From a checkpoint of a small transformer trained on Wikipedia: 11728 steps.
Each number is 50 + 15 x the weight over its row's rms, rounded and kept within 0 to 99. Layers, rows and columns count from 0. The size before them is the row's rms in percent of the matrix's.

# q: layer 3 attention query, 192x192, rms 0.0859, rows 72-83,103-114, columns 0-191
# k: layer 3 attention key, 96x192, rms 0.0813, rows 39-50, columns 0-191
q103 108:35 44 55 50 43 28 23 21 34 85 53 59 26 56 63 43 52 48 40 64 42 69 41 53 71 57 44 30 65 53 42 67 65 59 60 61 53 72 68 33 27 53 68 51 49 52 52 58 55 58 44 12 99 55 28 11 62 33 50 58 40 45 65 55 33 54 54 52 88 25 46 44 70 35 47 33 39 46 42 44 52 51 43 55 72 24 34 62 50 58 44 32 61 70 43 57 42 66 47 73 38 48 39 25 67 40 56 43 36 57 64 48 38 46 67 57 66 78 56 43 42 65 37 55 29 44 61 29 50 50 10 35 48 58 82 83 60 41 45 40 58 60 54 56 70 54 28 50 38 64 46 55 37 63 44 41 37 59 39 73 40 64 33 78 35 62 27 46 62 83 54 47 72 58 39 39 33 45 35 49 26 44 47 66 38 50 32 37 62 65 48 52
k39 101:58 79 31 47 50 63 60 24 41 60 68 42 63 58 72 37 49 36 29 46 72 64 46 59 41 64 34 50 42 54 35 39 50 66 56 35 73 39 38 32 47 57 48 67 68 24 61 51 54 69 32 69 57 18 64 26 81 48 48 50 47 73 43 61 29 63 27 69 27 54 83 60 34 40 40 45 75 39 21 30 37 30 42 46 41 57 38 54 30 47 79 37 72 65 76 47 34 39 48 65 41 68 56 47 59 57 50 39 45 58 56 52 55 73 33 36 72 54 23 00 46 36 63 44 55 33 60 80 53 34 39 52 40 38 39 36 47 45 64 66 58 43 56 35 58 44 49 57 56 49 51 50 58 55 66 53 35 67 70 63 51 52 48 51 35 46 27 42 29 53 44 10 41 42 61 89 45 81 54 33 46 74 72 43 52 20 39 66 52 59 64 51
q72 087:39 58 29 40 21 69 37 21 47 70 51 11 67 48 58 54 42 45 50 55 36 65 58 83 50 59 48 64 48 81 41 59 54 42 54 23 64 44 33 43 29 55 53 46 59 23 37 26 43 73 19 42 54 83 61 46 57 22 60 32 41 61 52 49 61 44 52 18 37 52 59 71 69 13 76 50 48 64 44 49 52 62 41 33 31 49 28 64 86 43 61 35 64 60 46 75 64 55 74 65 37 52 59 48 28 22 46 70 23 47 36 69 54 39 61 59 54 79 47 14 37 50 54 67 53 31 53 57 76 49 41 45 57 48 27 61 43 55 42 49 65 27 25 59 66 55 54 66 68 50 30 58 44 50 70 57 39 58 67 68 74 40 32 40 22 55 54 44 38 43 38 61 49 51 59 23 38 59 61 45 43 71 61 59 47 61 33 48 50 50 62 41
q104 113:42 53 39 39 27 55 36 25 60 74 66 25 80 59 66 53 32 18 48 42 33 59 41 47 69 55 52 35 69 53 59 26 65 60 40 39 38 53 47 43 30 52 57 36 54 49 45 47 48 65 37 33 54 55 40 74 23 51 69 43 35 88 47 59 37 45 59 39 62 25 57 60 47 23 48 64 50 63 18 52 48 58 28 70 37 46 29 58 55 64 52 46 37 42 68 55 39 57 84 44 67 63 43 53 49 14 50 61 48 82 34 29 64 36 59 72 72 49 45 39 43 69 62 36 56 47 59 45 74 55 46 42 49 50 72 56 84 20 73 59 28 59 50 56 56 32 45 36 66 31 33 31 66 38 55 47 41 60 46 59 56 69 50 89 49 60 55 34 60 31 44 52 75 26 57 25 59 42 66 58 41 85 57 51 24 47 12 48 60 58 48 59
k40 100:28 57 49 61 54 69 54 66 71 59 21 49 32 63 57 36 45 74 25 73 35 38 42 45 67 56 58 62 37 51 42 51 43 52 65 54 54 37 58 39 47 47 36 39 60 57 71 80 41 54 36 64 58 26 80 43 38 65 15 35 30 69 57 64 46 61 71 54 59 51 49 44 48 41 32 44 36 55 60 40 37 61 50 39 55 59 53 33 60 49 41 35 65 64 72 37 76 56 42 71 61 55 52 44 53 34 50 34 45 44 53 62 69 72 43 22 68 65 64 35 47 02 54 67 48 38 27 22 70 65 41 45 29 48 75 81 47 36 41 55 62 36 46 34 58 50 49 48 64 30 46 72 63 68 27 54 38 76 47 81 31 55 60 56 77 50 38 56 17 66 30 26 48 77 49 61 31 50 56 39 24 60 31 28 35 23 47 65 34 69 30 39
q73 095:55 63 70 53 32 52 91 76 61 62 55 50 55 48 45 48 50 42 63 70 45 51 61 61 54 18 44 35 53 42 68 74 39 34 32 25 48 21 38 72 62 11 43 26 61 58 31 45 36 21 38 62 51 43 40 65 38 56 62 58 38 58 21 45 63 54 50 64 39 50 48 25 19 73 72 85 36 66 38 49 52 46 43 73 31 72 48 41 31 55 55 62 39 43 42 08 48 51 37 26 32 18 54 70 25 61 27 59 51 38 66 69 63 52 60 57 36 35 50 56 43 37 33 50 65 50 38 52 47 54 76 51 46 43 64 44 42 63 61 50 44 54 65 53 52 66 44 35 65 69 39 43 58 51 26 51 47 71 72 58 55 35 67 33 49 48 78 33 60 41 64 78 44 81 38 48 39 31 31 72 52 63 39 72 78 50 51 40 34 63 42 60
q105 098:46 38 64 32 40 46 42 64 50 17 66 40 53 64 43 68 57 49 55 43 56 66 74 57 55 36 77 24 65 47 41 45 32 38 54 64 52 50 23 44 42 55 66 41 90 38 69 55 41 51 65 52 90 36 27 57 29 59 37 73 64 50 31 37 60 67 64 35 38 62 26 33 23 12 38 53 58 68 66 38 77 53 46 51 57 54 44 41 61 45 21 57 40 45 46 38 30 46 27 40 72 27 34 67 38 71 31 80 48 24 49 70 43 48 69 41 31 24 54 52 64 51 59 31 46 51 54 58 71 80 86 46 65 39 56 60 42 71 54 54 68 61 62 33 64 23 47 50 39 59 45 65 52 69 47 34 46 54 40 34 48 25 69 28 33 53 51 30 70 43 38 56 56 75 69 57 78 53 58 59 66 47 46 37 63 42 21 47 57 50 59 41
k41 089:35 56 63 71 34 63 65 44 48 33 52 24 23 43 61 25 64 54 61 29 39 79 47 49 58 35 51 41 73 32 68 33 45 34 51 66 51 50 52 46 34 62 67 46 30 49 46 43 38 70 68 44 21 21 34 63 60 62 35 43 46 68 51 29 62 39 31 81 47 47 30 62 51 48 30 30 31 47 36 46 74 55 66 68 58 17 87 41 19 67 45 43 24 46 17 37 60 37 52 33 58 36 56 76 53 70 65 56 33 63 70 50 34 33 52 68 50 43 68 61 71 49 34 69 45 38 33 59 57 42 23 39 47 45 42 85 46 47 52 50 45 57 70 76 53 53 37 23 59 76 46 64 52 58 68 22 47 38 33 40 50 52 39 75 50 27 55 57 50 75 55 67 51 46 67 63 52 49 50 50 51 71 65 62 84 51 66 26 57 33 46 48
q74 106:64 47 58 40 43 32 42 43 51 51 62 28 60 39 50 62 51 48 31 55 44 47 53 46 69 36 90 42 31 32 14 72 86 61 59 47 16 42 69 45 51 13 49 48 35 75 50 41 47 36 61 63 48 71 44 53 56 63 45 57 69 36 51 46 41 41 67 61 45 81 12 56 46 78 52 56 73 64 19 53 66 80 74 43 35 36 45 55 42 46 49 57 51 54 52 79 48 58 52 37 60 36 57 48 39 42 38 57 44 37 35 65 14 36 52 81 26 49 46 50 66 57 28 31 60 40 38 55 42 56 58 55 61 57 45 38 62 71 59 73 39 77 25 50 51 42 35 51 44 46 51 46 54 72 19 34 52 42 44 82 47 54 45 69 15 68 66 39 50 65 63 85 47 41 61 29 44 05 43 51 59 52 44 57 53 70 52 45 44 37 64 54
q106 107:67 65 53 56 46 18 38 45 37 49 53 41 49 30 51 65 43 56 44 47 57 63 34 43 45 45 72 63 46 39 38 58 59 77 38 36 34 60 40 38 31 35 59 43 50 49 43 30 40 36 56 43 44 41 37 60 42 63 58 46 85 65 45 61 37 53 91 56 63 71 35 64 30 64 53 57 42 73 31 57 84 59 86 72 57 41 42 25 47 52 45 62 72 60 25 77 66 37 36 32 55 48 53 36 58 50 30 52 37 69 34 35 31 28 53 79 53 45 59 48 48 47 45 14 54 25 44 27 48 62 50 41 29 73 46 46 25 53 64 25 56 71 39 26 36 53 47 47 70 57 55 54 42 48 46 40 68 51 43 80 66 56 34 55 31 99 55 67 53 78 54 71 57 61 62 19 56 21 50 21 41 41 50 43 50 71 60 47 34 41 65 65
k42 096:35 39 54 69 34 55 34 38 56 62 48 64 31 54 71 35 47 51 57 78 27 74 32 63 28 70 53 52 14 39 50 42 51 47 54 20 63 69 53 42 22 58 46 26 55 46 28 63 70 17 52 56 59 55 45 32 43 20 53 37 63 71 41 51 53 43 36 75 53 26 24 39 47 46 65 53 40 43 58 43 49 35 56 62 47 54 40 46 73 71 50 24 65 75 52 30 26 35 22 59 36 50 60 49 72 66 43 32 59 40 55 27 77 19 79 46 51 84 72 46 44 62 45 60 44 37 55 86 45 37 38 67 46 41 63 50 55 75 65 45 56 55 50 61 43 68 67 74 67 77 63 59 32 62 43 15 38 58 27 50 56 45 26 64 38 61 51 57 48 66 15 49 49 42 28 58 53 55 65 70 62 56 36 65 40 66 54 48 42 41 55 54
q75 110:44 71 51 49 51 37 49 49 62 61 47 17 60 44 48 66 45 33 44 72 66 51 36 47 67 82 67 44 39 44 49 49 45 47 32 38 51 49 61 42 69 53 39 25 72 72 56 58 74 62 31 32 40 26 27 25 42 53 33 39 44 64 76 65 28 43 61 48 17 46 85 42 50 47 43 49 74 60 36 60 70 27 61 69 13 54 70 62 22 55 24 50 41 51 81 43 28 34 69 46 67 43 73 40 22 49 44 27 54 57 67 48 60 43 52 52 45 44 15 43 57 45 50 63 63 37 36 72 41 44 37 37 66 46 25 41 52 35 53 61 51 63 62 60 68 90 62 61 62 79 27 56 57 39 35 45 55 72 32 56 69 67 67 55 62 69 54 14 28 56 50 44 45 70 56 70 44 41 52 36 45 18 57 50 64 49 49 59 54 42 49 65
q107 110:50 73 28 66 31 17 26 46 64 47 53 62 39 65 35 69 62 41 67 51 63 58 29 47 63 55 49 38 35 55 69 44 94 58 30 58 65 70 58 58 64 69 35 41 49 48 30 48 41 48 47 27 25 40 35 54 58 43 37 28 42 47 55 69 24 60 53 31 32 49 57 58 87 38 36 36 63 67 12 49 48 25 46 33 28 68 60 43 46 45 36 62 53 49 55 52 09 32 79 53 37 57 41 61 44 53 67 26 55 27 65 58 35 47 40 61 48 24 42 41 82 67 44 55 59 24 66 71 56 61 56 52 65 66 45 70 53 51 45 39 50 71 56 56 58 73 69 53 43 56 26 27 48 60 69 42 55 40 35 44 55 39 33 55 61 49 53 62 36 41 73 72 48 47 63 88 37 37 36 65 35 64 62 65 76 35 49 59 69 26 28 54
k43 100:58 48 39 56 52 51 57 60 65 82 32 51 28 62 53 76 47 59 35 56 33 76 50 57 56 61 61 51 40 36 39 39 50 80 31 47 70 63 63 58 38 50 64 49 44 52 69 53 55 51 74 49 57 41 11 30 70 52 57 44 42 51 32 40 41 61 37 62 30 48 61 21 39 49 60 42 59 47 32 56 50 56 72 45 33 53 59 69 28 39 63 94 48 64 63 56 47 41 40 46 27 18 43 53 40 52 37 62 40 35 49 43 51 70 65 44 65 62 47 32 45 56 45 67 71 53 55 43 66 63 56 25 64 67 31 63 44 35 87 45 63 53 38 28 62 62 64 70 36 55 35 57 74 07 30 31 60 35 44 54 40 56 31 28 48 81 34 50 43 62 51 63 48 80 43 91 31 24 38 52 35 29 53 75 74 41 59 41 22 41 66 36
q76 109:51 52 50 62 51 59 47 39 41 39 42 61 57 40 46 55 56 57 52 50 35 44 15 47 36 72 43 49 70 39 27 40 59 47 34 37 27 42 48 72 51 46 60 51 53 72 81 17 43 55 37 43 09 47 25 49 42 65 84 57 58 23 60 54 47 57 43 51 58 51 38 23 30 40 46 49 36 86 41 55 48 57 74 45 26 53 58 41 67 55 37 59 56 51 58 70 77 46 37 37 38 76 49 63 77 63 42 48 57 86 38 46 40 37 57 47 37 48 35 73 77 50 54 66 57 76 58 58 32 51 48 46 45 35 39 41 37 58 70 69 57 61 57 30 38 37 36 19 61 69 52 37 44 29 48 23 56 59 55 51 59 50 31 93 33 58 69 49 57 33 44 93 69 80 69 29 60 14 42 60 45 36 43 64 59 52 26 56 50 38 65 56
q108 111:51 30 65 37 47 54 37 57 49 47 62 75 62 30 48 45 62 42 53 33 45 38 36 25 44 61 51 43 49 46 36 57 88 56 48 36 12 52 59 40 27 58 58 67 50 65 67 32 55 51 45 44 49 44 35 52 45 64 81 28 57 35 53 43 62 38 35 44 67 64 42 32 35 44 48 52 36 82 32 61 55 64 73 28 36 56 64 32 46 48 40 50 49 64 28 43 68 85 34 30 47 55 47 67 76 63 27 51 56 59 56 67 40 27 58 63 41 58 48 58 76 61 47 51 49 64 41 81 38 57 30 47 43 52 69 33 33 49 55 62 39 65 58 35 34 40 30 10 64 26 53 28 53 14 54 33 77 65 23 63 36 76 50 62 34 67 64 56 65 29 58 66 70 70 66 49 69 18 60 75 43 23 46 66 54 58 38 53 44 56 81 43
k44 101:55 52 66 46 29 45 51 69 30 63 55 50 24 65 70 60 55 56 41 63 57 70 27 45 41 64 42 54 37 66 52 64 61 57 58 78 35 63 65 55 41 60 71 49 44 67 40 55 51 50 52 54 67 49 50 52 40 36 45 56 55 35 43 63 32 50 55 70 63 22 16 54 57 49 15 27 44 43 40 55 01 51 46 76 52 33 42 28 37 58 53 54 44 31 41 64 54 41 34 70 29 37 69 34 30 79 50 59 62 52 70 41 41 56 66 34 69 75 74 27 45 60 44 67 44 57 45 62 60 40 39 57 63 45 67 23 65 38 54 47 25 65 55 42 73 48 28 48 60 69 43 13 35 29 66 18 46 48 49 73 56 62 27 55 25 41 37 52 72 53 62 40 28 70 38 42 17 37 44 42 54 67 60 70 23 70 67 70 51 78 47 68
q77 096:52 55 58 64 59 78 53 43 67 51 35 56 30 49 48 45 57 63 55 39 49 42 41 54 59 67 72 46 24 35 52 69 59 36 47 50 38 52 30 55 43 43 52 60 32 42 67 53 47 40 59 51 42 56 51 78 59 50 71 63 76 28 35 27 35 36 95 53 58 52 12 35 57 40 35 30 47 56 66 51 57 64 62 76 29 56 51 34 61 64 58 59 17 42 34 47 66 51 41 33 56 33 41 59 65 58 40 55 64 54 24 45 15 37 59 71 48 49 68 53 50 50 51 49 65 59 53 35 43 66 22 23 40 75 45 28 41 72 75 46 74 50 81 53 24 22 45 36 50 52 40 48 28 51 49 55 63 54 31 54 55 44 53 68 50 32 45 44 62 56 66 82 60 31 42 33 54 41 22 47 56 91 61 25 63 84 50 58 22 38 86 38
q109 117:63 40 55 40 53 58 26 57 49 53 34 46 32 64 32 43 64 61 74 38 42 43 46 77 54 70 70 31 23 30 50 65 90 44 46 34 55 44 44 48 52 40 64 45 49 43 55 53 47 23 68 50 33 52 29 66 65 59 39 58 37 53 69 36 27 36 82 45 66 46 38 24 66 33 53 33 44 70 78 54 58 71 54 60 41 50 62 50 52 55 47 52 21 65 53 88 62 56 37 41 28 43 57 23 34 55 50 53 65 32 37 50 49 39 51 75 42 74 64 58 60 81 42 41 70 68 30 39 70 44 38 44 37 32 40 33 54 60 70 70 69 65 31 36 58 39 54 43 48 57 18 58 26 64 49 29 60 58 30 39 39 41 25 58 50 47 51 62 33 43 65 90 66 52 45 52 58 24 23 53 36 50 57 25 44 74 20 57 70 78 65 56
k45 097:49 71 55 33 50 62 24 21 30 31 40 63 24 50 79 29 53 34 56 54 43 66 52 74 58 46 33 56 57 41 71 43 49 69 70 41 36 45 91 49 52 33 32 45 47 71 20 37 59 26 57 83 67 46 46 57 25 51 60 56 64 54 38 64 55 43 55 52 77 58 29 35 38 45 55 63 26 29 56 25 70 55 63 54 56 31 32 54 46 42 64 28 42 78 54 44 61 45 59 65 64 59 33 43 70 62 32 66 63 59 53 58 62 55 41 24 56 57 90 24 54 53 52 62 35 65 76 53 41 55 60 59 50 71 59 41 24 44 68 38 68 38 53 72 53 60 35 44 23 59 62 56 42 56 28 39 15 39 69 58 53 65 55 38 34 30 38 25 70 74 42 56 56 54 69 29 33 49 75 49 47 55 40 41 34 31 49 31 68 62 35 41
q78 090:51 50 55 71 83 29 48 62 64 45 59 66 56 71 37 63 59 63 63 34 51 55 45 41 54 54 36 43 60 35 75 49 78 15 28 59 37 37 59 66 58 31 29 60 59 63 58 59 32 48 58 51 77 62 35 40 28 65 20 48 45 49 76 58 38 41 39 39 39 78 27 25 40 49 46 38 50 69 74 41 51 44 64 74 20 51 43 60 47 40 68 34 30 43 65 43 59 40 35 41 39 52 38 64 39 29 51 54 31 29 76 13 41 46 36 62 36 34 59 79 49 57 61 64 37 55 40 71 63 30 59 49 35 49 49 65 53 39 43 57 58 58 26 51 32 45 47 47 54 86 53 33 85 53 58 36 38 46 17 47 85 53 60 52 61 40 70 58 53 26 37 60 51 55 67 44 44 43 38 38 45 21 52 59 72 85 47 61 48 32 81 63
q110 110:48 31 57 46 73 87 55 22 52 40 28 48 42 52 41 54 58 59 79 53 69 46 38 46 47 45 40 47 55 34 44 62 21 47 31 60 28 55 77 49 63 43 42 34 77 54 53 64 50 64 74 37 84 55 26 42 66 84 56 48 27 28 73 42 48 39 26 39 51 61 49 36 59 54 46 17 63 62 51 26 56 39 52 77 53 39 31 54 34 46 48 49 42 31 52 50 44 36 53 54 70 35 67 56 22 15 61 33 42 69 33 34 37 43 36 66 48 41 36 81 53 67 40 52 42 43 49 65 57 53 56 47 16 68 55 52 49 61 61 60 71 80 37 60 43 21 31 60 42 86 50 29 49 52 18 33 39 53 74 50 49 48 61 82 55 50 57 50 66 44 51 53 25 69 55 45 63 67 38 45 36 43 65 58 70 70 51 64 35 28 64 71
k46 097:54 34 52 60 17 59 60 53 42 22 80 35 35 72 59 43 40 51 37 44 56 54 41 38 41 61 17 32 52 54 37 46 41 80 51 50 22 32 32 31 54 59 51 04 68 46 63 44 54 39 50 83 70 33 47 68 37 42 38 47 54 37 37 60 43 54 50 62 71 45 52 25 37 66 62 51 46 47 60 56 65 52 66 31 48 60 46 44 39 62 35 55 36 66 52 40 47 37 34 32 48 26 29 56 45 73 47 61 68 59 23 53 47 48 48 53 85 36 54 59 62 36 76 27 28 59 52 53 30 47 64 42 37 53 34 49 53 43 70 48 38 56 83 48 41 36 33 66 81 67 38 82 15 68 48 69 66 40 48 54 50 28 60 69 10 68 61 59 58 56 92 77 44 68 66 61 50 50 55 58 42 52 70 63 48 51 32 48 57 54 59 61
q79 096:67 49 48 27 22 25 71 43 73 59 25 54 44 38 43 50 83 36 36 61 51 73 31 23 63 41 45 53 60 62 46 60 51 41 61 75 60 32 55 56 69 58 43 48 54 43 72 65 37 66 52 37 46 47 47 35 30 70 64 41 34 63 42 64 46 37 47 40 50 36 70 56 45 45 18 66 61 55 56 45 27 40 47 73 58 56 35 46 30 36 17 57 56 50 47 50 47 77 56 59 31 40 55 60 60 44 41 50 36 70 59 71 53 56 69 58 56 49 37 23 64 52 92 54 23 28 46 59 64 74 55 57 73 17 39 44 10 65 40 33 56 51 50 32 47 25 49 47 52 37 89 46 38 48 59 44 99 32 54 44 60 51 27 51 66 37 53 59 52 55 69 65 33 68 24 47 32 60 34 47 63 43 41 68 51 68 58 32 60 79 60 34
q111 096:57 19 41 18 46 50 52 52 60 60 22 42 64 59 48 56 49 52 61 27 46 60 58 38 69 59 53 49 76 54 52 54 14 52 62 54 49 62 56 77 53 25 78 36 28 44 48 53 16 41 56 63 59 04 32 66 22 56 65 58 11 57 52 61 48 59 68 60 56 67 52 75 55 47 31 57 74 28 21 71 45 37 51 73 80 32 47 35 44 44 31 63 40 67 24 55 68 37 62 76 44 57 64 43 39 41 59 52 59 46 83 44 61 48 58 72 39 55 28 46 40 50 71 36 45 37 48 46 58 71 42 51 61 30 45 45 34 48 47 35 67 55 33 85 48 51 47 42 49 34 69 72 33 35 52 61 51 46 66 21 53 68 43 41 49 30 60 44 57 54 66 27 42 49 29 37 37 52 37 51 73 31 59 56 37 48 73 68 41 68 70 35
k47 097:34 58 53 60 36 40 59 64 34 39 50 66 67 41 28 51 43 50 45 72 55 47 51 45 73 24 58 69 55 67 61 50 46 38 41 47 35 54 11 46 60 64 51 39 35 57 77 43 68 64 35 44 46 44 22 72 43 54 71 84 23 47 40 57 53 29 74 64 23 25 61 77 56 36 47 28 46 35 46 30 57 45 39 51 34 54 72 58 44 60 58 51 76 28 55 12 58 50 51 40 41 51 39 36 34 68 55 52 39 44 56 66 69 54 48 12 56 41 28 49 46 59 35 45 73 57 82 36 48 40 38 37 62 35 72 67 49 58 29 59 39 48 36 43 78 78 50 32 41 43 35 32 59 49 82 23 46 59 44 54 77 26 43 53 63 39 82 40 69 81 63 84 49 51 57 47 38 52 49 40 73 32 57 61 58 70 62 49 53 32 70 55
q80 094:63 41 23 41 52 59 52 11 43 69 48 37 80 11 33 53 65 59 48 21 53 42 37 58 59 36 73 51 34 52 65 32 40 48 45 39 63 73 24 36 50 43 32 31 37 51 65 80 43 62 39 38 68 12 44 42 73 37 45 66 58 47 68 24 47 44 77 62 40 48 64 58 55 39 44 62 54 54 51 56 56 66 58 43 43 73 69 27 46 15 61 83 64 68 52 72 46 22 57 49 43 40 55 61 31 41 41 50 46 36 48 80 71 71 52 58 31 37 35 69 54 52 51 58 69 47 51 70 57 62 39 56 41 30 54 40 39 60 69 45 36 47 44 37 60 45 56 41 44 80 48 53 39 42 58 32 25 56 51 44 78 31 57 58 47 72 59 73 35 65 79 73 50 68 55 48 29 61 39 51 46 32 77 42 64 40 22 60 29 42 74 47
q112 111:66 17 47 52 47 39 51 31 40 62 47 47 37 53 40 68 46 59 51 47 23 39 49 47 51 51 73 47 37 47 39 42 61 48 25 51 33 71 38 39 76 45 32 37 58 48 48 58 53 85 56 56 73 38 64 39 52 59 43 41 42 65 53 65 21 43 73 35 52 57 65 52 54 71 45 73 48 49 16 32 40 29 63 34 80 84 68 33 59 22 60 51 85 40 76 41 56 30 40 59 40 63 53 53 56 49 42 35 61 51 51 75 20 45 62 36 32 39 20 54 43 48 53 50 55 54 73 83 58 58 33 47 38 18 55 68 56 66 61 30 35 56 23 28 52 60 71 41 43 82 50 48 30 47 43 37 53 65 44 87 58 29 82 53 40 58 52 52 31 67 61 62 33 64 30 38 50 76 46 46 68 34 65 19 47 59 54 52 53 42 67 42
k48 099:27 49 42 61 58 33 75 52 53 62 45 50 39 50 44 36 51 49 42 57 19 60 43 24 78 82 69 27 23 29 57 48 73 45 57 52 61 41 53 40 63 42 61 54 54 38 41 42 36 62 31 44 64 58 19 28 55 46 76 42 65 48 27 36 47 39 71 48 55 41 33 36 53 25 64 63 25 26 37 54 31 40 61 51 18 47 55 31 56 26 47 68 73 87 61 70 69 48 49 44 67 70 53 77 25 49 21 59 54 52 38 65 71 54 63 72 62 52 90 42 54 37 65 57 37 40 43 50 54 61 32 44 55 47 57 47 33 92 45 47 54 39 45 62 67 40 57 62 59 40 42 48 45 68 44 43 62 44 39 49 75 25 55 70 53 36 33 57 29 75 79 56 36 54 70 51 38 46 33 39 33 68 71 74 49 48 30 49 47 52 79 38
q81 105:68 70 68 60 27 54 61 26 59 63 23 62 48 56 47 56 65 52 53 42 47 67 49 39 46 28 30 41 75 61 59 49 64 54 61 69 36 64 68 36 43 51 41 63 29 74 58 46 56 64 51 40 51 25 54 47 41 32 67 65 33 53 53 41 44 61 17 57 75 40 29 43 57 33 32 53 52 29 70 51 58 68 48 61 50 57 61 84 32 60 51 50 32 39 43 60 58 63 52 48 56 38 54 44 26 52 44 54 40 48 67 50 41 34 30 59 58 44 70 76 41 36 29 85 27 37 83 52 52 35 86 41 76 61 46 57 45 47 42 71 47 30 61 74 50 44 32 68 38 41 32 56 62 00 37 51 36 73 52 53 31 69 59 36 32 46 24 29 67 44 34 48 71 57 73 53 64 73 47 55 46 52 27 53 41 49 38 40 72 55 03 45
q113 100:26 56 77 40 28 40 55 53 53 52 43 44 22 69 64 60 21 39 71 53 49 60 58 46 50 62 46 40 57 75 66 37 66 45 53 69 58 45 55 41 48 45 71 46 64 45 28 49 22 53 53 58 47 47 63 46 44 41 63 77 35 95 35 43 50 51 43 67 47 47 37 43 57 51 35 63 46 50 66 46 29 62 54 57 43 28 50 61 16 47 30 54 29 45 60 52 86 89 32 43 39 56 67 52 38 58 65 54 27 54 45 45 56 24 60 67 70 72 56 63 50 09 42 83 51 64 48 33 73 50 57 45 32 50 42 51 61 39 47 60 52 25 48 09 42 62 66 49 23 49 49 51 59 31 38 65 51 50 42 20 52 92 41 41 54 47 13 52 37 50 40 50 54 75 39 42 64 70 22 77 48 65 43 38 54 50 63 47 50 82 61 48
k49 095:54 54 69 33 43 41 63 76 61 61 49 56 32 38 62 40 48 42 63 50 68 55 56 51 50 24 47 47 53 46 67 61 54 48 83 47 37 58 54 40 43 73 60 42 66 54 45 28 46 32 45 67 26 59 49 62 44 17 61 56 54 61 43 38 46 35 57 38 15 74 59 48 46 49 54 21 44 44 50 77 51 51 37 33 72 41 27 21 41 68 61 24 46 36 51 53 45 55 54 24 38 66 54 33 74 57 32 47 47 60 75 50 47 75 41 36 57 43 37 58 54 48 71 52 71 65 44 54 67 68 37 44 32 68 57 64 10 40 10 48 51 75 50 43 32 35 33 44 44 63 45 76 63 34 79 73 66 24 58 23 53 58 37 39 73 64 67 52 58 40 35 47 68 65 49 71 39 84 29 41 77 72 42 28 36 57 47 62 14 69 57 51
q82 106:37 80 45 53 52 58 76 33 72 57 53 28 70 29 50 53 68 47 38 56 51 54 62 29 55 61 29 47 92 60 46 37 41 48 45 48 48 41 57 44 31 41 56 74 61 46 39 33 40 50 34 63 74 62 56 19 78 35 66 47 49 61 59 59 54 75 52 30 16 63 81 59 37 32 51 63 50 46 25 74 36 22 26 32 75 26 71 50 27 64 56 50 22 53 49 38 42 41 67 55 65 44 52 32 64 53 38 39 44 64 32 59 42 84 61 51 55 52 25 44 37 48 25 38 49 59 72 82 35 52 42 37 45 26 46 57 26 28 54 35 89 32 58 38 63 45 52 39 48 42 62 42 50 58 49 55 51 63 43 47 59 63 68 68 70 38 56 43 34 55 56 12 57 51 52 58 51 49 36 50 48 73 33 73 63 17 72 54 49 30 51 58
q114 102:50 37 39 34 45 68 65 50 50 29 63 38 44 38 66 35 45 56 15 39 65 48 74 65 18 66 39 39 75 57 48 59 39 47 32 54 51 32 32 42 61 64 58 66 85 43 56 37 36 69 41 61 62 40 55 43 61 63 32 52 26 55 73 38 41 77 17 45 43 58 76 67 69 61 78 23 54 41 68 53 59 23 47 27 58 27 56 50 48 56 54 56 32 44 74 21 45 66 63 60 50 78 62 23 65 71 73 36 62 57 45 43 37 64 40 55 80 31 38 36 71 48 44 55 32 32 30 42 59 36 35 63 60 44 25 56 55 58 42 61 49 47 51 54 71 37 71 49 39 41 61 44 42 64 46 53 31 49 57 18 51 58 64 58 56 50 32 62 31 61 60 17 53 81 13 55 40 50 34 42 47 73 75 45 71 33 51 70 44 49 55 35
k50 093:56 45 61 37 63 62 61 36 53 32 79 45 69 45 38 47 70 52 87 62 45 44 35 53 60 36 38 46 58 38 66 28 47 42 43 39 25 83 57 79 77 64 61 55 44 37 66 55 28 65 47 24 62 36 28 33 20 83 36 64 45 37 73 73 25 47 24 45 62 60 74 45 40 53 61 28 38 44 61 64 59 16 66 66 60 89 61 32 35 38 32 37 51 47 44 27 58 44 50 61 36 66 47 67 39 50 60 56 56 62 51 52 27 77 23 51 51 18 39 50 19 53 55 41 55 50 57 73 36 66 53 24 40 37 51 70 63 51 54 41 46 47 61 51 65 49 66 96 48 46 38 35 78 47 49 73 62 67 41 45 55 52 36 14 59 41 41 39 46 36 44 35 27 72 47 57 40 50 46 52 55 55 50 40 53 52 52 52 36 54 32 65
q83 109:42 43 66 47 42 46 11 48 43 56 36 36 27 20 65 58 49 51 66 65 42 20 62 71 39 59 44 41 47 47 48 30 67 33 58 43 46 36 55 23 51 29 48 36 43 55 50 47 54 49 52 51 54 60 24 31 42 47 65 57 63 69 32 71 49 41 56 72 42 40 39 24 55 51 32 57 22 59 72 52 67 84 64 35 60 38 37 67 52 69 82 49 30 70 59 43 48 55 35 30 24 29 70 49 78 51 46 43 61 46 49 75 73 49 98 66 69 50 76 53 54 35 35 51 48 25 35 67 23 63 40 64 53 69 37 50 41 38 39 50 38 71 49 56 54 73 46 56 61 54 36 42 48 33 65 24 40 58 31 56 56 80 48 76 41 34 50 45 79 65 29 60 42 48 24 63 60 41 50 30 53 71 34 68 53 71 38 55 60 52 72 78